{
  "d_model": 512,
  "head_dim": 64,
  "d_mlp": 2048,
  "norm_place": "pre",
  "qk_norm": false,
  "parallel_block": false,
  "init": "normal",
  "lr": 0.00507,
  "weight_decay": 0.0,
  "warmup_steps": 200,
  "final_lr_fraction": 0.0,
  "batch_tokens": 262144,
  "seq_len": 2048
}
Each number is 128 + 32 x the weight over its row's rms, rounded and kept within 0 to 255. Layers, rows and columns count from 0. The size above them is the row's rms in percent of the matrix's.

# layer 6 attention output (transposed), 512x512, rms 0.151, rows 309-313,373-377,436-440,500-504, columns 128-255
size [ 97 102 100 102 111  86  95  78  85  91 108 102  97 107  96 116 124 120 118 107]
[[103 128  83 101 182 192 140 101 110 188 215 124 120 135 134 115 159 120 129  89 155 180 103 143 199 145 101 158 175 158 134 138 146 163 123 123 123 130  99 141 177 102  92  72 129 118 156 112 121 112 116 123 146 140 100 105 151 124 145 141 146 113 135 149 103 146  89  97 119 147 127 118  80 124 138 101 100  81 117 132 120  57 154 143 134 142 100  96 134 101 112 185 159 145 132 116 156  61 143  68 167  81 128 121 158 141  90 138 114 153 116 103 167 103 117  65 136 131 153 132 142 177 200 129 118 152 122 134]
 [153 120  64 156 115 128 130 122 151  80 163 114 125 135 182 197 103 128 161 139  46 154  62 148 104 133 150 127  79 127 143 133  94 129 139 155 131 121 100 156 121 153 111  90 142 103 103 137 218 141 163 148 153 163 128 111 101 136  54  96 179  71  91 128 175 153 154  87 101 167 174 123 165  97 121  82 134 157 106 159 126  86 131  81 173 160 147 115 119 130 127 129 158 140 131 160 147  92 109 104 171 148 143  60 110 169 105  64  95 163  90 125 108 111 159 193 167 158 106 111 107 121 140 135 125 158  98 114]
 [ 61  89  91 193 103 136 148 133  75 215 169 169 138 105 177 116 118 110 144 153 109 129  98 137 139 167 111 144 158 138 159 128 144 107 136 106 146 180 168 124 152  76 132 121  91  83  84 161 163 164 150 177 174 127 166 164 129 118 139  88 125 126 158  89 169 153 159 168 136 194 140  72  80 113 166 115 128 210 181 144  84 126  97 141 130 135 101  59 138 103 162 137 138 112 168 135  93 165  85 139 164 106 151 136  96 156 158  64  51 119 145  98 137 139 154 170 131 120 139 107 149 117 108 156  88 188 108 136]
 [104 126 159 140  81 134 110 120 107 107 158 129 127 153 130 136  78 139 150 122 151 146 110 126  76 207  75  94 110 141 194 114  95 128 111 160  59 121 108 135 157 135 197 109 125 142 133 182  77 129  99 137 151 173 126 106 107 139 178 132 115  98 104 110  95 146 104 178  74 177 116 107 118 139  91 134 134 139 114  88 111 152 132 183 155 132 108 116 133 128 107 124 113 181 162 221 122 144  93 164 131  50 125 156 167 121 122 150 105 154 130  93  77 140 120 159 119 153 109 149 135 146 155 120  95 124 146 132]
 [120  86 139 152 114 142  79 204  90  83  95 123  93 129  86 168 151 167  92 151 177 103 115  63 132  89 177 198 106 123 116  90 125 144 144 166 147 177 138 118 102 133 127  99  75  86 174 112 158 123 141 111 111 144 107 139 140 177 137  96  82 138 115 125 110 133  44 159 147 127 167 120 209 126 101 146 130 178 117 121 134 143  97  63 153 126 124 153  32 126 157 114 137 162  86 172 103 173  96  88 134 172  97 158 114 127 147 119 186 105 157  94 190  96 116 106 109 130  94 165 149 165  99  81 126 120 144 173]
 [127 130  85 187 105 121 131 149 172 114  98 129 169  80 105 173 145 129 130 144  95 147 117 111  71 137 172 199  99 162  77  85 132  88 137 166  76 127 165 152  95 109 179 161 172 102  96  96  96  83 158 171 105 161 159  82 134 118 198 128 137 163 126 111 134 139 150 169 104  75 140 168  73 131  89 119 153 102 130 181 176 122 173 128 155 138  97 189 126  90 165 103 105  57 114 131 157 159 100 164  57 146 106  37 141 126 112 144 158  99 180 189  93 121 131 144 102 111 112 187 127 120  95 103 166  95 164 185]
 [119 100 153 144 140  70  96 105 114 164 159 139 133  82 131 127 129 118 141 134 217 155 160  83 147 160 121  80 110 161 162 139 165 157 196 197 132 136 117  72 132 185 102 137 107 152  65 198 100 123  98 128  92  59 189 101  87 128 133 107 147 140 105 147 113 132 103 187 133 135 102  96 123 136 134 122 127 152 113  66 153 134 116 126 118 133 102 158 107 158 111 100 189 146  59 119 133 115 135 154 120 128 131 170 111  93 147 111 159  93 120 116 182  83  92  69 102 167 150 215 106 134 107 143 105  87 131  93]
 [151 107 127 103 122  98 134  74  91 151 121 102 133 165  97 112 155 128 169 111 150 103 183 123 129 112 134  92 170 156 159 149 125 162 152  94 119 161  72 123  84 133 172  66 127 102 133 166  71  98 102  95 123  53  86  91 159 131  96 145  80 153 103 160 104  98  97 118 135  82 145 105 152 145 165 123  81  95  71 126 134 150 145 124 130 127 170 132 115 131 129 111 103 103  85  91 133  97 128 133 158 153 154 156 112 178 103 162  90  94  92 160 153 154 126 138 161 111  55  54 149 125 143 141 102  22 145 119]
 [127 135 125 143 187 131 213  78 165  85 118 151 138 109 167 133 164  81 104 123 145  71 186 135 148 124 149  68 162 167 149 117  85  89 139 122 155 130 206  66 114 110 107 142 111 159 168 180 142 144 147 145 115 157 122 165 158 103 152 135 104  96 118 143 146 184 104 100 106 145 114 152 185 155 136  84 131 123 172 154  66 101 167 145 140 137  97 176 141 162 108 210 108 136 146  51 151 120 157 179 155  97  59 121 121 192 158 159 109 128 134 108 125  85 115 131 197 114 100  94 174  61 118 164 188 147 162 118]
 [165 174 116 144 107  85 147 101 133 122 211 118 143 122 131 149 110 105 130 127  85 142 102 152 134 222 124  91 110 188 112 146 123  91 171 145 155 125  89 177 142 111 155 109  98 124 129 127 161 144 110 156 147 125 141 103 179  40 167 117 114 154 215  90 124 110 151 130  93 111 158 156  97  95  81  95 125 142 170 150  73  75 127 119  86 135 109 108 125 108 137 129 114 132 113 122 103 153 115 187 126 136  95 229 170 125  78 122 110 143 150 135 114 168 175 127 162  79  34 163 166  87 122 112 156  93  57  85]
 [121 207 144 218 190 131 122 150 140 138 135 154 131 118 103 146 164 117  71  53 171 161 127 169 130 117 125 113 123 140 119 214 139 107 129 113 115 118 121 102 153 102 139 103 119 118 144  50 106 160 162  88 144 111  80 136  61 176 170 150 151 166 125 164 111 128 136  58 165  94 100 142 180 114  93  81 140 114  96 158 154 147 112 119 115 130 127  72  75  88 138 107 153 143  77  75 182 177 104 144 129 195 119  72 164 123 155  86 113 102  86 151 120 100 127 100 122 131 127  68  94 155 138  78 155 149  84  89]
 [167 180 144 109  98 116 137 148 140 118  87 147  77 153 122 163 169 128  53 171  85 155 155 107  74  98 188  83 123  82  96 101  90  25 191 104 122  99 153 164  80 103 130 143 125 148 167 126  96 145 185 158  80 141 127 164 138 153  97  91  95 130 157  86 159 113 126 126  58 139 152 128 174 146 101 134 120 144 159 106 157 141 148 108 115 136 137 118 133  95 125 108 103 116 131 147  94 121 111 130 117 166 132 117 169 182  91 181 141 161 120 160  81 145 155 110  97 121  82  40 146 131 151  85 102 146 176 110]
 [132 114 185 112 130 143 114 174 127 172 178 171 137 133  81  99 102 150 161  89 179  89 115 110 125 170 126  88 137 156 149  84 144 142 156 163  83 126 107 110  92 160 110  78 105 168 164  76  56  97  66 126 167  78 165 126 133 161 177 163  61 120 121  77 121  51  68 162 137 115 114 109 107 138 146 150 113  80 197 112 121 102 102 155 161 186 109 179  90  95 101 181 116 101 145 117 183 148 173 174 121  81 163 151 192 122 154 129 141  81 148 120 137 151 107 116 168 114  81 139 129 110 127 195 184  79 140 107]
 [136 181 130  37 134 160 102 111 146  62 107 145 138 219  97 160 114 123 121 126 127 120 110 160 134 145 110 141  97 154 111 164 129 135 152  84 108  57 158 110 110 131  94 161 195 143 118 142  82 131 109  98  97 119 116 129 100 125 124 115 159  78  88 132 103 145  26 142 135 119 111 158 150 117  96 120  88 111  56 104 167  77 153 127 150 155 155 119  92 154  88  95 169 114 173 135 137  84 165 107 124 111  66  74 128 140 144 108 207 141 153 131 152 160 178 164 151  96 125 191  86 147 106 103 151 102 100  96]
 [121 134  60 104 160 120 117  78 151 170 113 172 109  67 134 136 173  53  74 135  70  85 124 152 150 154 142 111 173 118 126  62 100 114 152  73 134 187 158 103  99 119  63 175 147 112 124  97 110 134 109 112 152 174 136 105 110 154 167  72 141  96 160 106 124 148 141 104 171 119 139 128 124 138 171 121 142 135 113 144 101 126 108 148 133  84 113 176 166 112 148 108 115 116 107  79 148 116  47 112 121 163 125 130  61 140 127 148 126 148 112 136 143 134 211 114 126 134 149  35 119 113 132 114  98 160  92 126]
 [175 112 105  55  86  84 121 116  87 113 151 108 159 133 135 111 137 119 168 159 130 132 108 107 175 131 138 173 167 134 111  98 131 132 101  97 127 121 114 174 161 116 141 129 169  98 122 124 105 161  76 129  74 130 186 138 152 121 172  84  68 142 157  98 143 156 139 187 155 133 123 153 137 117 162 185 135 159 126 124 101  59 133 138 144  88 177 137 165 142 105  95 127 112 127 157  93  97 170 118 147  82 156 189 120 129  42 155 186 137 116 100 103 130 138 183 150 151  70 150 185 109 105 171  66 140 149 133]
 [ 33 107 142 159 187 129 117 114 130  96 143 132 164 108 187  99 102 120 131 126  73 127 104 128 173 129 137 174 154 129 156 134 149 189 108 100 119 172  94  76 176  86 144 106 138  72  97 150 158  90  98 104 183 161 134 120 168 150 151 182 132 115  78 105 146  95 173 152 177 168 121 148  53 127 135 148  96 140 147 100  85 101  80 156 143 156 132 145 131 150 164 135 155 161  84 109 137 168 101  65 117 100 113 186 107  93 130 126 156 126  89 113 163 117 111  73 142 138 118 134 118 172  83 172 152 102 105 154]
 [ 86 111  88 148 119 148 129 135  90  96 108 131 133 125  83 127 170 137 106 181 101  99 131 203 150 118 158 181 133 130 107 142  86 109  79 119 166 140 119 183 158  88 145 157 177 118  76 156 143 135 170 143 162 132  86 100 105 154 147 104 195 125 166 115  88 156 128 118 172 159 114 147  99 162 148 121 121 130 128 153  93 132 191 115 111  89 149 113 209 176 170  72 108 156 176  93  44 131 115 132 114 160 171 140  90 165  85 183 145 171 140 142 110 156 179 138 107 108 163 124 157 113  97  88 116 152  92 139]
 [164 115 126 194 100 117 146 169 148 160 124 144 133 105 103 126 130 149  91 155 104 109 150 111 145 131  92  78 155  94 117 142  97 113 161 196 162 158 110  96 155 160 121 147 145 106  82 144 152 135 120 149 128 140  95 144 147 133 125 175 126 169 145  77 142 121 212 146 140 140 133 148 105 110 189 133 128 108 183  76  84 122 132 131 151  76  74 159 144 158 159 152 148 103  97 207 143 161 140 122 105 138 173 180 189  87 151 117  92 166 107  97  82 119 125 124 123 178  90 104 121 140 158 144 117 130 151 129]
 [169 142 150 140 159 163  96 124 100 131 127 134 138 172  95 160 119 155 130 181 138 166 149  91 177  82  43 156 126 132 180 199 132 174  90  96 168  77 100 171 129 115 132 127 122 109 138 124  87 124 136 115  85 105 140 167 176 132  85 191 126 110 100 130 145  86 145 186 108  92 109 151 130  97 126 122  96 116 108  99 197 196 187 111 100 173 153 105 118 130 135 158 137 143 130  95 116 162 166 102 151 124 139 175 119 106 137  81 145 144 152 117  43 192 127 116 130 148 144 214 137 118 175  75 154 101  65 192]]
# layer 6 attention value, 128x512, rms 0.17, rows 117-121, columns 128-255
size [101  98  98 100 101]
[[107  86 100 102 143 120 109 149 151 142 121 117 125 116 151  91  92 173 103  98 160 101 125 155 172 117  84 178 113 118 177  68 164 185  86 123 187 154 132 100 193 151  49  85 134 123 108 156 142 109 143  73 165 129  98 130 118 127 122 157 141 153 151 184 116 163  76  79 177 105 154 107 121 143 187 169  79 142 102 104 127 192 105 156 161 145 134 124 141 170 103 148 195 139 125  95 187 115 134 126 152 110 143 172  85 108 193 107  88 119 124  85 151 105 106 158 125 103 137 177  88  99 134 150  80 117  93  99]
 [145  93  99  95  82 145 157 129  96 124  99  58 137 123 113 126 123 106 128 142  76  93 111 153 122 157 124 174 148 137 140 147  78  94  97  37  81 104 143 131 199 116 103 117 137  99 142 107 170 162 185 161 125 203  86 160 109 130 154  83 133 137 185 139 194 163 185  68 112 138 159 122 124 147 118 174 165 155 125 169 143 132 156 149  86 101 134 106 192 167 154  94 149 171 151  80 117 149 141 110 132 127 123 110 105  97 101 162 111 181 138 127 115  98 125 141 149 102 189  61  99 143 154  78  60 162 138 120]
 [126 113  96 170 158 114 153 174 147 163 153 130 119  42 186 100 135  99  79 129 107 147 104  91 114 113 119 144 145 117 169 127 103 114 128 165  95 145 117 127 192 136 196  92  91 139 106  91 166  87 166 174 121 153 158 135 151  73 148 110  94 151 176 144 157 106 220 108 147 181 151  68 119 101 151 116 147 166 155 155 123 161 104 130  99 112  92 128 122 117 156 144 119 130  87 154 159 188  77 150 150 143 196 154 165  97 126 122 102 113 150  82 121  98 133 122 103 120 126 117 103 127 141 177 103 155 214 167]
 [112 127 157 112  70 100 113 153 105 109 184  72  84 148 182 103  65 142 154 132 145 164 139 102 108 113 136 114  78 100  76 115 184 164 112 186 127  92  86 160 149 131 121  94 105 133  96 141 128 125 132 122 107 104  77 143 119 100 130 152 116 161 167 127 106 112 131 136 121 107 128  98 107 130 102  98 150 151 154 140 157 137 136 136 142 171 172  71  81 114 146 117 153 129 133 139  84 149 164  62 146 161 133  96 141  74 140 104 143 147 115 111 127 124  66 167 121 142  95 193 125 210 172 107 128  88 114 127]
 [ 70  78 174 158 125 145 115 206 154  56 113  92 113 127 170 102 189 196 106 108 177 141 145 148 180  63 118 163 102  68  94  97 165 160  87 148 120 228 234 115 122  97  95 128 154 134 181 209 185 135 106 100 140  75 101 131 134 172 121 192 139 141  71 140 148 156 124 171 111 132 149 142 153 144 124  83 146 192 131 108 160 170  85 133 179 109 106  96  69  95 106 129 130 156  93 159  91 140 111 102 129 101 160  94 101 158 183 122 162  77 119 148 175 132 128 125 132 161 143 123 113 187 203 134 106 146 140 101]]